Weights of a small GPT-style language model, trained from scratch on English Wikipedia: 3.11M parameters, 4175 steps.
Each number is 128 + 32 x the weight over its row's rms, rounded and kept within 0 to 255. Layers, rows and columns count from 0. Numbers have three digits each. The size before them is the row's rms in percent of the matrix's.

# layer 10 MLP down, 128x512, rms 0.185, rows 67-121, columns 256-511
096:120144125081096116099160086124119152192113157095123136126091108137099149016094137146127124147037136104118120143113162136170145065079130143155138062111103133159160088082142122181133148078117119107106117152133108107109180115144139182137188125113168137130081146094149200077143176161180120177131160170147093097088113098126084119144108078073117118067128134168171164108119144110100160141114162062124149080104124096079099104104116123110109110145047120114170078074206083069164131195162116098154094084140126176101143136128136107070113118156087107150116120143078162139099085052165134117133140128121147126121113189117171168161093131106157141174180111168124124152143113149126165114110112109124146126122112094129069148114124118157112102109115118072099120103146126055122084166103141
100:037128073107113100082157183101080109123153148052141109136121122156103070199091165125121062177144101126109104127118095145123167132094139172141108129172131113150072072128158109095169134119186164166119120130153091105083126141159123145144151081158106195146125135090061182102121137141104166144120084117142139109134111107081106135093103124102149170160133098132148155174134140127095163106081107128131096082143165112128100122133128113084124171125181109117177136143161148091109092136169139170091158141107152128099064181171144093098092068123090163137101156104165087129050166143151157162129112114126169168105114153105102160141133147173080203103133156171215164155128101120113152170075155116142145177097147116138154104150170114127125151118086135056139140159131141132119168126161074
096:093144150173126138078140078160135131148149128111132160122135147196139148144131130129121168190132131145161141111076105103099167130174117197146115101122123085118058090113065123097117105118094165099137126096139171139181137106108097130147138105126109157112180154115167103180080085148112115040172148095107141110088096102135201107145146167131095141123105118134156136138094138155109123121094103075078145174151160094079098095151188112179144169159216125137121178202164162084167149133076094111134190150058164170120137089108168187152130138157101119152150118144128104116165151105137160145116134125170123101104129140162141164116135147171184075120190083092138116145140121180122181134160159206185123141114217093127089123152132147107048158156112106160150151151060134162141146089105137
097:129123069113129133138189134159122149134145127125131092148128099109062105114088110110157137129176141197116137143149128103129095103094123077078188148139135089122098130163172159189107115137156131148069129141148119106118065130103102081137122074098110126166137105096100159116129078122093126110159098150112153131095141149105127094083132160175119176148132131100099191113154129108156115101102121097121089143138109137104152162145145127138093114113142126084089128135195132144109047194201122120109126124129122166135122122063200098124134092132098162064191112129156104112091178098113126190097104109190099069111168138092147097114104095183138204154057190131114128125092142113097187170116119117134121133093137105153113091132139072142093133110115170176126142165133139113139111129169158
100:088158128113133081177137151168103154189110167125164159105138098102130112120160115155113126097111155115113107152179147082107068166168114138066110113150096079058110127104161117145082209162111138158155081158091129153083122129103089166135124103145171108122123141126123081088148110064122140103067175110101151136161115189123138137114157130075132154128139075060123142141114132154136125051166125107119077100088081161107100102148091129173125167211112073124065137170071141131122107136119136111125130183145194108140063118134188167114109111129132100123105116121138068118149125089130097178031111141082189130164067098128155112162122135106152146150140101085082110122081142126136129130157147122103131104113142114161134073120160203164162088121123076154148084081110047190166127128136151
102:122110144100103099180146166103130169119081061225135177125119091088087074125132189096111034094131096103117070102118175143116067149162170102194063134073146185091088138145105130163137090168119065112097128151178152131115137181173129099128121139109092086153146104186148094168119159109113137111158099122126066103145086137074140131148152103133108167083156162153095164103145082106163158135121129137153166128144071087092117174106139154132122148072109032153183145045111127137176149174139075103118114037141166094157127131106130144112103137138205163134195124091112148082123104093159149099140146072122170117124134154118079193193107101130157177169155164082117125116113139151109148089107135080096164131143112100113121107121122161063201167132131147166157138089136185126114185094120134
099:149157117104089094106135168207168110164113168136150125127177114177092077165137081190148145138132137099140117175131109149102124138135125128124164130147114114132150109082105165187175139099081055124092145114117102153149129123213144116123081128158158134118076126109132118169081206174209146115096184154103103105136185147146126124103147163123126054142134105168045105162126143103130101111102068123093157138135096131070104097148111141110163125099162179124046123100068119118136129171179132122116111118155150110110112182091093089154082133173163147076184156135110156150172128110081109119098139102111152054097146096138229112126081124068139079120128133162153086146085123160097068163113142116089094073180113137114125163181104057174165105125181167137134130117141081117112090132151120
101:107092167107166117154106144133152077170084187056096146083097181117110093121171117172136169092177129152153138192111087125161118095103136141173095136144132150102167103132106126126166092157100140092068164133107130088104124162125088124155131147144135113113150061118183162132141148151134140128129094142052120146179165154108136132123103109075065112121129126176083041155116142168137135121104094155140064154128128133116116086154100165119161091142062186112097111095107107180124139159125141125144085154149126169201186100193151091155097150143197171136190096159145117139141138134139094136094143089153148126126086082099117118104148118108143137085146177099115153073163091110123136091101177107120107118148111084121137152115149121139115101148099130166138040105158080132107136142154063
101:171105097117116166090095133160150080141121135138117174140133180170145168105144087176139097162157175116117110087208146076140172128156100148124108164139139114163105177105125106079114140095099178161064144118130200124181155102150127171129120147140099105154128102150107066152112103125137074172084131172156061172191143100120119082139121141115135156105163185167172170201100119101081087139082119125065059204115088120201193152116186100112098116150151103132084071175139133101170091077154164137103072166115204159080109085146121163118162120108102167141134121109072142106152069136063085111177099108153166097206123116148129110182152095106166113130110149145147108096156143097159156102141126159120100197144076136124154161117160127180146088053133029147109187084076144081121142097110095
095:153129144105097141116031157164090114085126091118154147137161135062113170100144148141136147124193100154153120135144181164103134130126096135150144158144083103143135111106160136155144086105161095138151104090121175122134125135133148124146113126132121091106098136102125098186139123118175140034134148085077135090138081163118105115132109141155072172135155062090116139156090153217102085147102124135127068157134126150108102109077173157056190162115127155155142164148085144117163067133111174065080099163136163116160139110058076122094175122122120072113168171109223128095118107133140159134122089158149105175171164122127090135123094161147124101119129184124101169119095085160099118125145090161107052198144149142133101138142188117083134100121133149086164137143063160157164086095131172
097:196127080155147126136160155145099120068189063128109144147166132158080108128161117137091112165115084121136149124090095093171138158131132128080151108117188124146122145153109140094119196220120134127109081062120081085155100127122175109075113146182080188131086161185079141127080129115221126176153097135157115147097150127136163152134086105133125129119099126180104119088112098169116092115145139136089139083092126092124140096147124083179174124132099120110117146117097116175100138124166143145158167115148109089132166154127133091133187107133098162102118083119108180175096122149168118156175098132124162071102137146116081086102109133121147151125053163082150136141150159179119102090134149153127140056120134163145137172085088099092117085126180120144114197130121096085151163078100161
099:141112169102116098141148139186147096161120144156130119102134061096121156170143128181144122152098117085125139123151118147174112138143082189083115060094183122172092163125110128137077077149052131128169149149095117153184132072113148195156163143116092127130148120153097122148155086106119072084143096107133131161146096084146113108083172160126130145126095135119088111182154115170145128140119108076078114128127116163186146092089117133107181098100127163157122116134104163114183205130037121154181129202132119075076090129120103046131186139063117130170090112101139088136091108115125126190151187040154092136059087064139090146195091110194136118149129077109183151128094093039116145092141142105122135192134092088122173177138129132129095128181164118101108150147111137110112123158145150
098:109110139048156081126115083134147105095122156142130079128119113107176071141128101149082116088115055150152101127121101164109131164079117119102108158092107122150154120168123170119228161105108125132135116092125135113171129117116145135145180100131118151235096173128174115175090112162096103090161092106142147132136108148067154147165153099139166161146075136095167080111159159094090125100198101194103108164132055127137121140100125137151108126155118201129142120190142111107121120125205138128100107131103161125125093145135180085121094176116119181161164123150131089090136154185146138154079173157138143174104145192169108189166096110144126179128156116088107108114158148143154096070113167128119125142137099195131131148106165156113143120142052094097163076099122136139102042142121097
100:100182134107155164127090105132151127105110121149152100106106129116133145145125129122136116081135176167078122125094056101148167162157128100151154143115133132041124121066141125171130186094124183091139086149166145145113135141166150173149079168086147128132146134178101163122132129116107118057152080161158167118084148103108103143182124176171140072163167157088111135137133107105168086154124096125108149148164052126086189132096160105104166194174086092164135105118108116082147170108121109112113102119117137132093143131182136138147165079141117103096037104101103123141124109081123162123109171142130181117098190112136148076155081125154101159129136142160102095055134137146092129120146088099112071139102129130115132159087126215105107083108145089151161120099146114043080132133142115
105:117120148070157087040130122111135177087114166110142101151131111152167055147134131160142137100113157158126136160147132115119093134126135099123212147153193070118085138120112160118170135106125146132141120098139140134097106121068097142122104129123143142109170094117119118091144151157130090122116152100172164119180111094137144099078086073116122121146113134069113108132174162145161111100132100144132176139164045134076112124145199188128144094161141134087122140101098130087152108104173159117138144187114080082146175129116107140167139120122149097098130098142082169177146115099091125170100172122161137119154088137122196121091073120106078121134032125126120103185118128137128151140113111050087115096069092112137150129133125154079093089114136163174127114120098073092120163159167139
102:158171157115098178207167173125105116183135149122127134162191183098184132110097093129104101089160252084160116149135104112144146145066061164065148143117172082174229134193094135160150104167097185102116118154102171160159082124207100074169135078152104173150116149139095120192139160084091085157109101139123099097131133107135100130091110147125109124082168103132122174089099162120161183111118124112103096086146187118110154138152109116134139110092113115100214175109159133084199103144142174147149164135115101103080155103175133158112063141132107135137147098108146119138136200096136137167154103123125131124169138171128124171154155162151185136127133072193109154122112156123070155098152107113091094160139183109140147146086080157125132146138087099122083127156117094123140096106155124
105:102172131162130117166135099095132151104135162070130069117103127121110104094122169135122135139134173114124127166103155201165124137092131096135128147072182110120189124063129129151107152128128191162104092167149106111139190128179073119106147081128177153180152178162133082129093152141145120165134134119138078097166087154149094147157140159154105135103170154095169126064030108169139156078102131146147100115184117140110153135116110119130106160127076148136094111126149150149099150146094154194118134116165126151189137205116101170105094122137142137155106143128158159102100130171128112186162122141148141126107091140139166137147160082094128117083098148101153105146139188174146110110167146144094136054143174061101117141159101124209064156163156158144111062092141142184107140155104122
095:120140116137121095151084152154110101119100126097152116127091126163167092177132132154081129153173129137109176126149167103180130157141127117175095068107153105167113102131142081159093147119070075103152105108128083128113171125098090115137174129106125117138136141103159179068140092104093141109143137116105101104063140139090111133134117092114153085113104110143143126102149202191120105118148094110096132100166119172140062073107109094072093142127150190143137161158077123108073113167124091168127155148121106185145149185081153198099113127119200176152124163149147089135118124146140078109130129103116079137122117123077111093095132170051110118186101101133193101123122152118068160167119094089136157078136154155064130107181141171127108119136125138169113082146068000066137129119112111
102:205113086159122107086093122166134131096090152182193151137120067129158144186125130090122168132165156146138086158119146148104131173101102138127117161148158100097163110184092153094086157113109138070106152092063181074133097111093129141098120160088141175041155137123172122036134187133070112106094112070118130138181156119135128169068153159072130154050138166160193194145111110109171113172172101149180177163134164195131117107153116076102113173198137090078122131083134111170148087120114128075162103128138082065114156152081108110158105126179115127178132134074098094170092158120142178112103086068124113063115077123176132140175131157180162104132095110128197148178099150118058140159143081050106154149037100092159113114151108122111115166152080119156124077147150108067214104140114157
100:092070141103096134095125118203134122086130161165062116110137131155102088087144105103211109159082058152110096096188166107155154158046067142126169113141073132092130113077138099129169141088128072144176111105143153113107106108079138115158157135153130133121100119154126147095129145106084124117102150090101121079115129150163156124101061122139171107090142166113091139158172174152104094034146069140158164153156156193088130191115145174118116125115153091094129110098153116119140087102139174159189156147120140182129139165121096130171123095145158134116116118140145107087165148146141156122153143120119112136146108158141180124070115139115118106151104080032089111084129120079133069147140131069152113124089089111140160113117151138171108083169176182146130120139101158123144100059152166
096:118123169093118206076130101171093169105139150164110157115192131154182118087083099159052114133156127067112125095146129178120152072131071097102144053176109129103168101150178089109120145140129053197098141122114082167147122051202088194099178110116152143194142130145184138107121188130154130129135171144054153131131099129144148132116096128116167107128107143138113133124143132129145133116159192124124111079074094141131075077133170141128129132125175087177110114107106149120155175141149159094132083125149113190101106154142070134172123097097104087152099084087105099154168143112136159126138121191118177066066158146081139155107143080086103111143052128112184145089127113069128097138122222123116109113183151152108200173077103105109130136132116125133190167072162176081139152157109132
100:157097176158125128125116140129162119145215110127139147149162129138170103150082085150135152104137135126120093101121120083104150141130160169167139109067056135109119054139161121115090125109139091112116140134151151065071109149072132119073094133127073146117107139151072158127127096114107179153119109153170137204143146131159096151122119108102120108109181105146116149109117122116174105105080107130135090172139129144128112102118138053139085066152101115094152098189135132117126095116107105128141080128143105082131108182129138161129154147178159166106143137134142171167186098139096085157135116077133116132155137103147156168105125138152108147114141122117084079071125172121134104179146165133075135120147138078165094096098109117154202112115146156109081133066131153162156157123115174
095:153188138073114106192132063164159094087143124125100125070123171142069129157100123118083082111114204117068102169166112124152084113098127148164118149113124074104082144172086133097114111129092121203087090091135125138117117157088176209134145062098152088138121202128125138111131085159096118127201133103098123181145114127159123099102187085184122149067102134164139132129155108158129121135128121104128125129122104122087080127065117120108115140177180117078120075147100127127144106101083162200154102125071176133092125154116120158124110154104129120121117091123204170147138101093188128177101127113118181123148063089093107118170135119135189102179153101137128107118150078137128108122162124142120103081154111132096137189131132143133092123163199088131124174041136105106080128112113140
100:081089141101155178153162098138143074110095138114174152130144071113090149104144179150186124122194093080125155132103113157128151128147135130142119106113137147115135138113139096195078138124163114175160077099122234082124188107123128118123128147190129146125162104133111132135178134103100103103148157164090083192107111139117167092095103149114074095145089099129103092111180106146123191149140161124183140122144134128127113102187189119164162144126087151152146147144097184132163142092132120100165155083161148181171143071158160130136085119161174082102133136120088083138192093158117099159109126180125163166110121075133162151080163151116178078124154186153149143152127142180174164157176100122152114125143107079195113098184117123153110128168130190117157149123100175165137165121163087
097:070140149083145101170140154136128095151176080134150142112115091166137149170082141140167144141124132143135105078146138151125119100114123129101067151106072092074121112117160106172072100121157157104093153135110187148106133161141145125162142149096143122151098151134097142149114123124114144129129138156102071093129179118113111127084198086136168026134109146113118174146136123140145068132149148151168152098140115154127114133156103133125119146138119117140101046153193056121131132130144073100072094117127105107103128190091152139156095105136173143147110155175107175157087140152121168105132144096107090128161170137104117134078132208073143086186109125145140149112126157125149096112151113125088141165097101144191159165147136101114167110079174167104105152105094095146117140110157113
092:115128105127163097090157092108175172142138134180121148092143082077125154124091171136112116155064094087104082103073073101133145127164156123135057159142152142093161146093118106162190159169166171113139167118177133156109116161132146080140098102175127113137210120122099153080077090216126081071074138143133087154102136100130133191151117138156100158141150134090093133146149121106078139131141076138127127139075115097152124133133116089149081116090120091152102162183132151123133121127174129131149150134092096093144137111108084112071175174116202154100132125125119084091141143152107137150116129117106061167095123096157102102114147098179122082130120108117119076161148094085112167093160098162105173162165134171150115106178137091150117103111190118110100139125142077141135107132086142
097:136128087127169114089148136118158122172137109139133097141161128145142108127114121133159207150161128133163144180119117107128159011162152132095138133097153155056119204107127099154117139118124095177155084133127161160085185097106160104159110121089118121118118108129128070170104124102135109156172131172120174072119125078187110089137115177075169119093081096038089103137064140114151148121056127133160157071101184170110168152118145100115170138156152116109107105125103096069145118099071117099089130122076109176185148114124075116129104137125108175163150152064125193101124089106173050121111054113121114096172153104148137126071113126076149087151133141124124137111094110096108160145141111037127145119158144159124107117164160195149111109117092100153165172145093089161128141098151094
098:113136146103166162122149146156126158141134122158087188153103156129077101134177148144187175093183150115140141146132163156103179178112210124143124136083120045149126086096094167155081115169134204121133141164128079135101136151137127111114129144127152102152095139132111140095142194142149099107170131146096107096184180125057083111170133174188050085134202170106067117060165093134083129100159175126078083123107142134134156096136098101157097180171130159148115123122179123118140074155106139133107124172104143109132102173161126130097160146184111110116046089072089125128073101174163100068120122108080111153093088108146185122102121118120174070149118114143099136115178130110185152134121102126145110158130121124074201124083113140153193127146099157120120132086128161144077139169142106
097:117081135184130095111077125152091112130153125062079085127136203142074150128118137164125161113133168211167111168124118119074151131122171119180074174069115105153144225146136088146118137189125162103119122138184158101114092107126150146083131088101203150207193160113144094100172095080120143166152091112185147104094158136148133136119156100133147089125136149094145144121091140125127153089125081079166154140087101154123131133138140076086120148131087109169136115108145120124113153069100113096150115160154127134141127144133159169127158116100159062110164146165151114142086200106110153103120114160135095105159184183104122156105135162110126115117115127057099125185111091161152136100113106138131092088191070082190197183202119113121139096096065146143145144077062130099104161106124121
099:131134113137134133129085116122080156129172150086205084115086077081175131130174123158103091154086115204133147127110122142151136095153114172173073107138163127142043161132116110133197121147147112115089110129080099104091139118119099114118070173149159132153130111138227104122106117135145111122041114075086138128118138126184117148159108158135115174128123116165119132111127120075107176133124125182138163133115145138163133108170134128118106084162161166176147134138166137144126147140076168096139092185101093108174119132118082133065078135214127161075178121126108172131100146073137161137149097081098109112100103109172058150110128179124170110127172109125140117085124157218115093127171115122175168121123131161131111177127189120174104137120072116114173101101153124103113181111153085
098:145063087187095083150133183158135115178099146130122090098092090114153117161115208105071154166101135195079136152121055136133101141114161109084120168147192142106116131137130128144072150087151054139116087159139134103134106123121133067130110132107123129112079159079124144109082157151093132154182126080121098108125111131134158124101125147138108057151130105135116092149159117146109146141127144178161114190132116180092102110096109104121126121135163141122125212126176170146162128090091155174152117120192074066111069094135200083102161053077114139157116139196164146162151102073106122143151078117152087127085104119170153115154114122098031101134107075111172103065157179130099135133164124164101136054128142120158145124158094142155115128144171091119079121132125117143189133131116078
094:188109136133081091101104138146105135110137187115143103136086159084165205185142149100205105135128080141181087145089178178120126207155117116118180125112160062153144086118134109156136099138110143109077126113106095123153096117151156167101160146170147119136100187135164148055156194126106053133147179099171109162081115131143187109125149125125170140131150154094141110125158193099105090107162098159126128177147154094109115135101108091127186119171094202159166171155134132172127122145128171075101153098200101176168164169116198181144099091091085165201126077187115179143048094115163143110089108134126129172162119173123111152155093165070092118118165139165099143136133048122128133074150106147161163085170112078121110117120204176087148129167147130093159103128155121202089182113112116
102:144117137144148143105111125129103150099109124181116100133116101220163174089163110127111122096159114115109122102119052120127109063161156075169170148133112141131121126128110148160158149112154095160094133135151078094129146118155129124078073147030138108049146178158175129111071139120142122143122126102147149083145189139145118121151180123101090154129135136204068120135162152212087093116092171130128131088156177130130096145146129121146139155081154172114095068079161156152076109130126105182107065105109107060128089129149116150140084077130127116143140116149126140173119109140111106114138149121084085105102136145076135091088083096097136124117161176201161107159158158148127128060149137147163132085190119144140109137149126118118114093093101104160140174152115156044138095133122171
100:093209080107132092138081141093115149099173085172074204091095184207125111149140172143129064092169127074143190147171167038152146126146175101124149141111132140124138143130122084145072070130082148112105124147132125072147161145093102126092130163113141185111101126124171096136123135080121115147120124117125117130150196104179157133141115167099149130116140070130123171068095124020176128122112140180172131150067143120107134154139087132136134105164134151101081064091110130116165090126160123122075171150097156128081112147180079194114118127143105091117092185180098047094160075117164058114103143184132144111138147158112136152101148150147092107178124071139086130148120108150072170136153113103148139090106157112123112117156143133110145121103125102084111143206135126138111089170091147
105:145116149078121155092100109096142142078165177155130196102107107099124181098079116084132095138132165102116180152071088184116150123086160159120084156131116007129136176079131128121155143124121159120101119073089087171161115087108153090075161167087153083157104078134130132134099119164135157138149087143172086119146125087158136061141128147138136077093150093134142154109128076165095183130140124108162168118171142183083188150139056084169152150153096119118144090157204132152076143080149048169167191051174097120174150166102103137157124180146085151092131134150131206145137076198123133113134081116164080122106126143122111115183180121135139130146152148144110121173151120143149109106082131164107142103130118149144137125136097143138144116093168063107143137182176076157093161130092097
102:152176155145119124152124088090111132174126146086122121139200175133130072169175177142088131084132158155136156079089068100118113117157148108113132108127152078180139072097123142137137136139082164124121153214113172085125154219096114166094094134129154167111117191111046145105162149115097113138158116123129167100104144128090191143188141108144083096101085155161138116057149112098106080144222121121096070155108127173165120096162141072169132162111148094150140126138091105110176085093135073113137126083181153098114200177150147099134118113072116193140075108156136159077163171103178139148115192133122135092087136103089081132117206123130098135086086122203082165092100131144102166091137099112111085167107141120087104169098086087183136060151135048107176138156139105130098122110138123
102:163171110191173158157200158134107077109166173097186114117135112091099147179165172113155093106120119170139116174144154178150105080122093131067048112109131085132094148086114171112169143077126129153117177143118152110138124126157052116146135147142113130072119129169174125185115097133122109158091120130166110179098131116104107054143114097164153115189142178113092102100068145086172145136129129140113115120138108044080160145178137150122120124124136125108129165130148141156120124085118129168093088111110084114168160103160207104169099119102206155109110152178125145086155129110182146117147076165131156151090128115116138103129133161101155124078118099133150121078181126124139128111096127082118172111135131191172112110133126082184190124119172140102115153119127133150069203087101160
101:123080147142150104080069125149130134060052108079129079104126148121147081097104120105145192152079124144189133145102122144120141135179131168205126183160137097083130083121073156125126146156141147103157095124122152162121113066053092142134131149092139116123164136130172182136148110136160073133086155094118108112118097125164171132070086111142110158135138128095127119081110127123120134127172148116171086129141150120084088081154150174084109060183115140092140124163142144116173085200125169139103154100063138175128083142145116137164092172099151097159158081135122153152143129147121171160113102087138131149117140209111139220081121098069078091124090141132119147138093131109131131235127097145167042124163149094160162172127147113133101137103136091098088172145097167181089172107085123
102:102135127115126050105130105156127162121114094154165124079133152097078115077146156154122083103055078119105146127097099102149164143127142098172134089150081179096129138138117096180160132082135081090146143101090158054090118155131145114121150168133093125147134071092109136187126131135117138162103125162115112088141124065141194169067128119123109156146104114069179144083078126105117097088092097064083123116157175093089110170078153180110132099135117150092177075057125111128093100081074150143156127141151129117129112068117088124132094172151156068114119129168157123120161104083144148197115100093162147122131083185155096142132137180179058159109142136122097100120112103185123085126169110119126199162182103111113151160137086141173031115102155098115137094178136094120089162110138110
103:125142145052149160136158181118110169089150145143134129124152124134165156133141125120095071138145130070129165172111177124113092143121102158131142048113118227075126165085145173200165116152093146212156181144134129106105137166099132129164143107095141107124202131131137175086123112147140124137162172119134099120141104092182185139160099142157065118132112109139119186116092118157133119124084136127141123173169054120114155105071118142113119173125102111205154142106092149109151098105102096171177065088121144101097160108092129126115103095159110124130090133154172127097111173133183187060088118068168146181155117196154178104123128127071119147126096114095124090170119106153107116137100155159144185169101139113098156118082130101104149137118131073104113146199111086110148122100151182
096:118093118074102140208183132165084089135128171123104137147120149135107088110171090150123114104113108084117152146189103151136154137120156140144151206161122096123132097145103103092045137094188061193103113074211076098143149127126079111131189166084083084115106148182177148132143151127141136138080135119160174088157144081155145090152038133125100172138130072139127119111085151127120102151120107095164054120087099109162084175166118138120086131177104150101160146151106145165130149107100087148175148158105129118183138124050128115150126126180148151165140104141084155072098115144084123041129186132098093154092100144174132148104125123056075107126143115109076178116109176154101077141134099138114111148137099125195140104118170148084060136122142130168165159060162213160127039122092106
100:118133100154145145139107105160078070147117150112131104155149107121125107131160108135113103135166150174098079179114148092211102163136162148060114131104146068127162128087146126164167104133162067114114109160122191138110152160119143115127151113173065130131143125106153139103130154192185127118169111165147155125101088118121145113140075087157132163132167090131125173126115113134155119094123155099167110130171185092108165095132115166145177086083212074127092141136123158137176090127128099077146132162166134118116157092123096127122151145105067035165146091168134141111072165111094135143125153115120068155100113163115083166031137112143137144144114110146158105146100146135123072169106155120114114083143118093142061073116175120159083116138129091110126109086144121147082135100068180
095:090152191157086097127081132118080109156114119141134130139179087077149196116133088156124090120041134142150116103120151133160125125177128149255117113120116127139107103095157151158131109129156161062160137053131140106061130185148132075132114163119151145165123178144070134117077171124157108164127089122071153123074074114130159115102129103130101126121188122170130127141128145112130125095158195133172047131151097104143155120113124099091170138179135096105148138110199133222106122135117139142123149068130129174112173176158118099145144125131084144122130123071138112190133058135091103105090166153132094131081166159157113106097135122098174137098161116176140138153115114138115098079135111099098083133160186157127120160128174143140147069118143119089104147142100207116122144139188165
097:171144158158137148191120100096154091152126117181183151151130154187092117129091148112192123145056117120115135156117139136131121098103090144145190132055136115110124088148129150119156159135132121144143157156160144112139105141070095094151106078079127102184197181087095136122176128156124164124156093121146138116114064159106176156095091119105140085148139153057069131112134159104192146111126119039083111113148059151139149141169185135164140120142109125104153163135163120178175162084167121091123186134155206096159176148072147152053177125156105091140090075138073095117162165097111182189115140150109098095129111171169111178122113138123185116140153054206189126130092073194140103093128166039102131175136141174114143106186090157093144092092129096135132103080087155154113171138096140
096:116159117103167131166217120112135171174151146109151075138129105149130100121091131096140135185140128093146049162095136112076161125093170150103182109128142150138143156178162101128124156121133163136115066142102140129159084150130166133105082118107196132125084161176166150139113105147188170138121073121147159138155190168120152074142100097107162114158067136110106116118161148148148098102143078127035089100092064141079138102157143149197106110153158130130147115132125171127126149147129168113140137100135076067149132107050114142130144068105144120140129078076149040154126142109129133103130165131093128160110088133091131089093118163110177146142136101153110098081139094109109191137083077080116186153143160142108147171139140090106113138168147097157123060169185093116102120126147096
101:159160136057113083158120153092130108092096182163140119143162141179140132104134127183090103067120147094139135179173119130047151174137112085118131138139129166140142133126099148117144091109178086098139104093152138166140118084145108203104083122116125157134134097128118081066123139194138134191115148081161084135198165097172121176064135115105082148115109172082112172145140159090071069137105107081094181074095078159180149166115065112187150146134123058163103172142099127130106140096108162133153129097130116171141105112165134121154163067095141163142123158120167167132130136131120098155066114130089168131047113131122136110093113111159124108129135146118144134137173152161210147193172137142094079093125134148077120096152088130116138127107146120102121104056213142113115145189129150
100:061126043143135125102184068095093190136198137157149126158169110123131121102113076162111161119117166153186093096181183125141183091107105096117093095152134129116134126171212163128154080080097133099135134034094140123090078108105154192167103102118161085110154118143119116114123115150169131113117157219116094088073202107133161125111119183205100130149107186138164122136102118072104096138101147202121156159095068157144106184104119121089108127103118125104143165090156167156161107101130116109122160099141091067144094129130110153151090153121119092092094150090121197151123126133096111152114142100187146138213118123116145119145141111119113172127084030132074091140107135112125102150161124144131159164117154134118127101129105069142105110186122141114178103055117137098134089179135146
147:120135146122203092123090129118098127108109211072173158173134068131164107106113133143138104126156141120145184152099133189135121178102172079103135121081147089108158110144173169118101111148131081099140106111183106167154178130110171117195102100065112094107129180131154121066091163090166182073135140121161122165112146103117145106148099117087116100136094138122097100092118189151144206171106135074151140106153135116102144101150141174151204190121073143115069068090119187127179171073114147155110096113118135095148161174151111127128140135152110103147098158135125129142179122122095098096052111200108172137126121065155113149183107138160099145129087152118120105129091098101107111114191113128171154119117122109183098092105111114141126198144138114136183138113162158167107148148133105
095:108171146064123081105125125116106073111146171102156124104151166172107072141140149125219111180157099188188150182121130137171083112158149092177131097132120110151152103181136108099117115126129147111107158156161096151115130168086119113181074112153141123129111093103125124157168146185131082119127134147157197152119135096139142105136153164162063134102137059115113118213106096116113104128156129152110168083068150139097134105190121128160118153130124109157188131156140123125148171126087125049100090096149152150133166103094129172078142092096120163140121107151111154116112210178155146160093167130109139085123106126093100116095163108140142131139148124065145149141149138048153169142165160108100094113161104100108168149127151149101097144129161143152159170122087126105101132147108110
101:087148091110100144127161148099178089213162118125130119076146157096144108134118089131150214095134162130119141178118109105111147122176152162149058193140182192129138158108107141107129105127092124029156178202096110081082130152120139099151094104170168089136073119169172096142155131114113160222136162173087154141123137127093096135135125146216065200148170118158139153131118084136181140148197166182177149170108120091113149131156080111161150091120130129078120163173140119164141200182145094089135125107121133137142128095128127115164106128095188115138149109086149106147140111205119132081121108159133126141159093085118160159107114127167084186119130124125103098085065160169100104104120197128106123122175110111125118141166067082114129155079084195128141126173143050079090144138145205
101:125111188141121089166135162116068118142115145106111136087158139132166081142090177200113144127100127070112086104158133120113160101110121126212168160109089137085088139144112192150121121104114163125151122116086140102182184189138126144154082127134170179124132134166099131114143154118130135094128118153103128149116114154108135181145120181161132121103107150104122083171096099110110159148110065158051120104140095139174127114124180158118134155157124191148125105144121145103138137129162148155080126157149174173056108083141122097126154123156159143097074101102105110119115082102136189085183133170129133145177152122131112137101134186158141191124135115162123150103139172118119149142156103112200094144118132109135175104046179134144144135031132142140142147094092184070148062144077071
103:115089061167097075121127105126148081111125141112155176096093106131166072166169098129129148106153132101181124145132113127117150112146048105111057152094124119101099178122119169102145068128181138045166085068172098132090146151197131172109118096179168105146070140092166111151144063117134165129134136125187114122124146146140108084077108181127137121138139131090114153159092130169139157084114155125099117068140122132170101114154114062093113133178138075133079189100104116144158111160167175096143151083145145150080118135104145161104133097064114058173133110152181107149141160152115139175132084127111136091056081066121164125127181083114171062150105139124115098110072148116128144112105101156135133051090157116163080084076119174119096168118131129069086133121111035155219128124148099
097:094130148108109142159145086169098080108148154149134132156137095112133089136126165109152107090140085165121110120147127152152120140161145118159178116111142075062103135115136143132132125102173055070141078093157109091175160163129125165141111112081094144141132100120124131140140174160102105130148100154142028160159122113132071144115112126139132100112071161188102155111157105122128130152154113104088173128137165146075162075142158125185091128056114114133084147137091126206126155114156136173108131153155113170046071101111128078181091167141179106084170176140124117056099089106167123165130113126087136139184096061104126133094167127094090143108145205128198162136048149112060157132110125127156120095120162142098149183177149130111100149122152071155142113191148125135096128147131130
102:100141132129135173101182156179109121155071143169134152145142074198147130119152143109144085087108174110135122104095138116121129166152181091085100099145102197122067063098124111145154080179102147085147165111116214121156103100118121115104136090151061144142131128166150114107129173121161136146111182130137113052194181124124088133110150178103146110182143158157083097168144086161107110139142159174192132147138166137190179118109111078115165128165145131130091192151131123143176058067124128075140118139140119105193104110114158136116202135159111114088169134095109132179146171065087104161132176135076132118126157086118087129188147175159175136124085137086141193105132136086166126110171090118133175097116113155114112098143158117109096083130145134151061203126121065131130129109107193
097:118139141137115104100111179103100119168164128146133143100157146103146104138127115236119124139133120162154125111166191150136140125070132167081154110109089131149143170138195146100115110084233092080150145120137060116113133108165133164161113149120123139147156188078126105114176137123182089188127176066109072102111140122130128119141076138150153124144159165153179102097073107099164107135120080091142144128169113169086071130158133135123130112136156131163103122178153158111143112136180137160163120073088102080095133126093135193122180141163145096176106179139134113126103137136120117175093190151132181083165084189111139155153124195167140107165109079117156146101082143069118175113141097083067127097111105109157074105128115135118193105153103122031107170125128183110103109128145088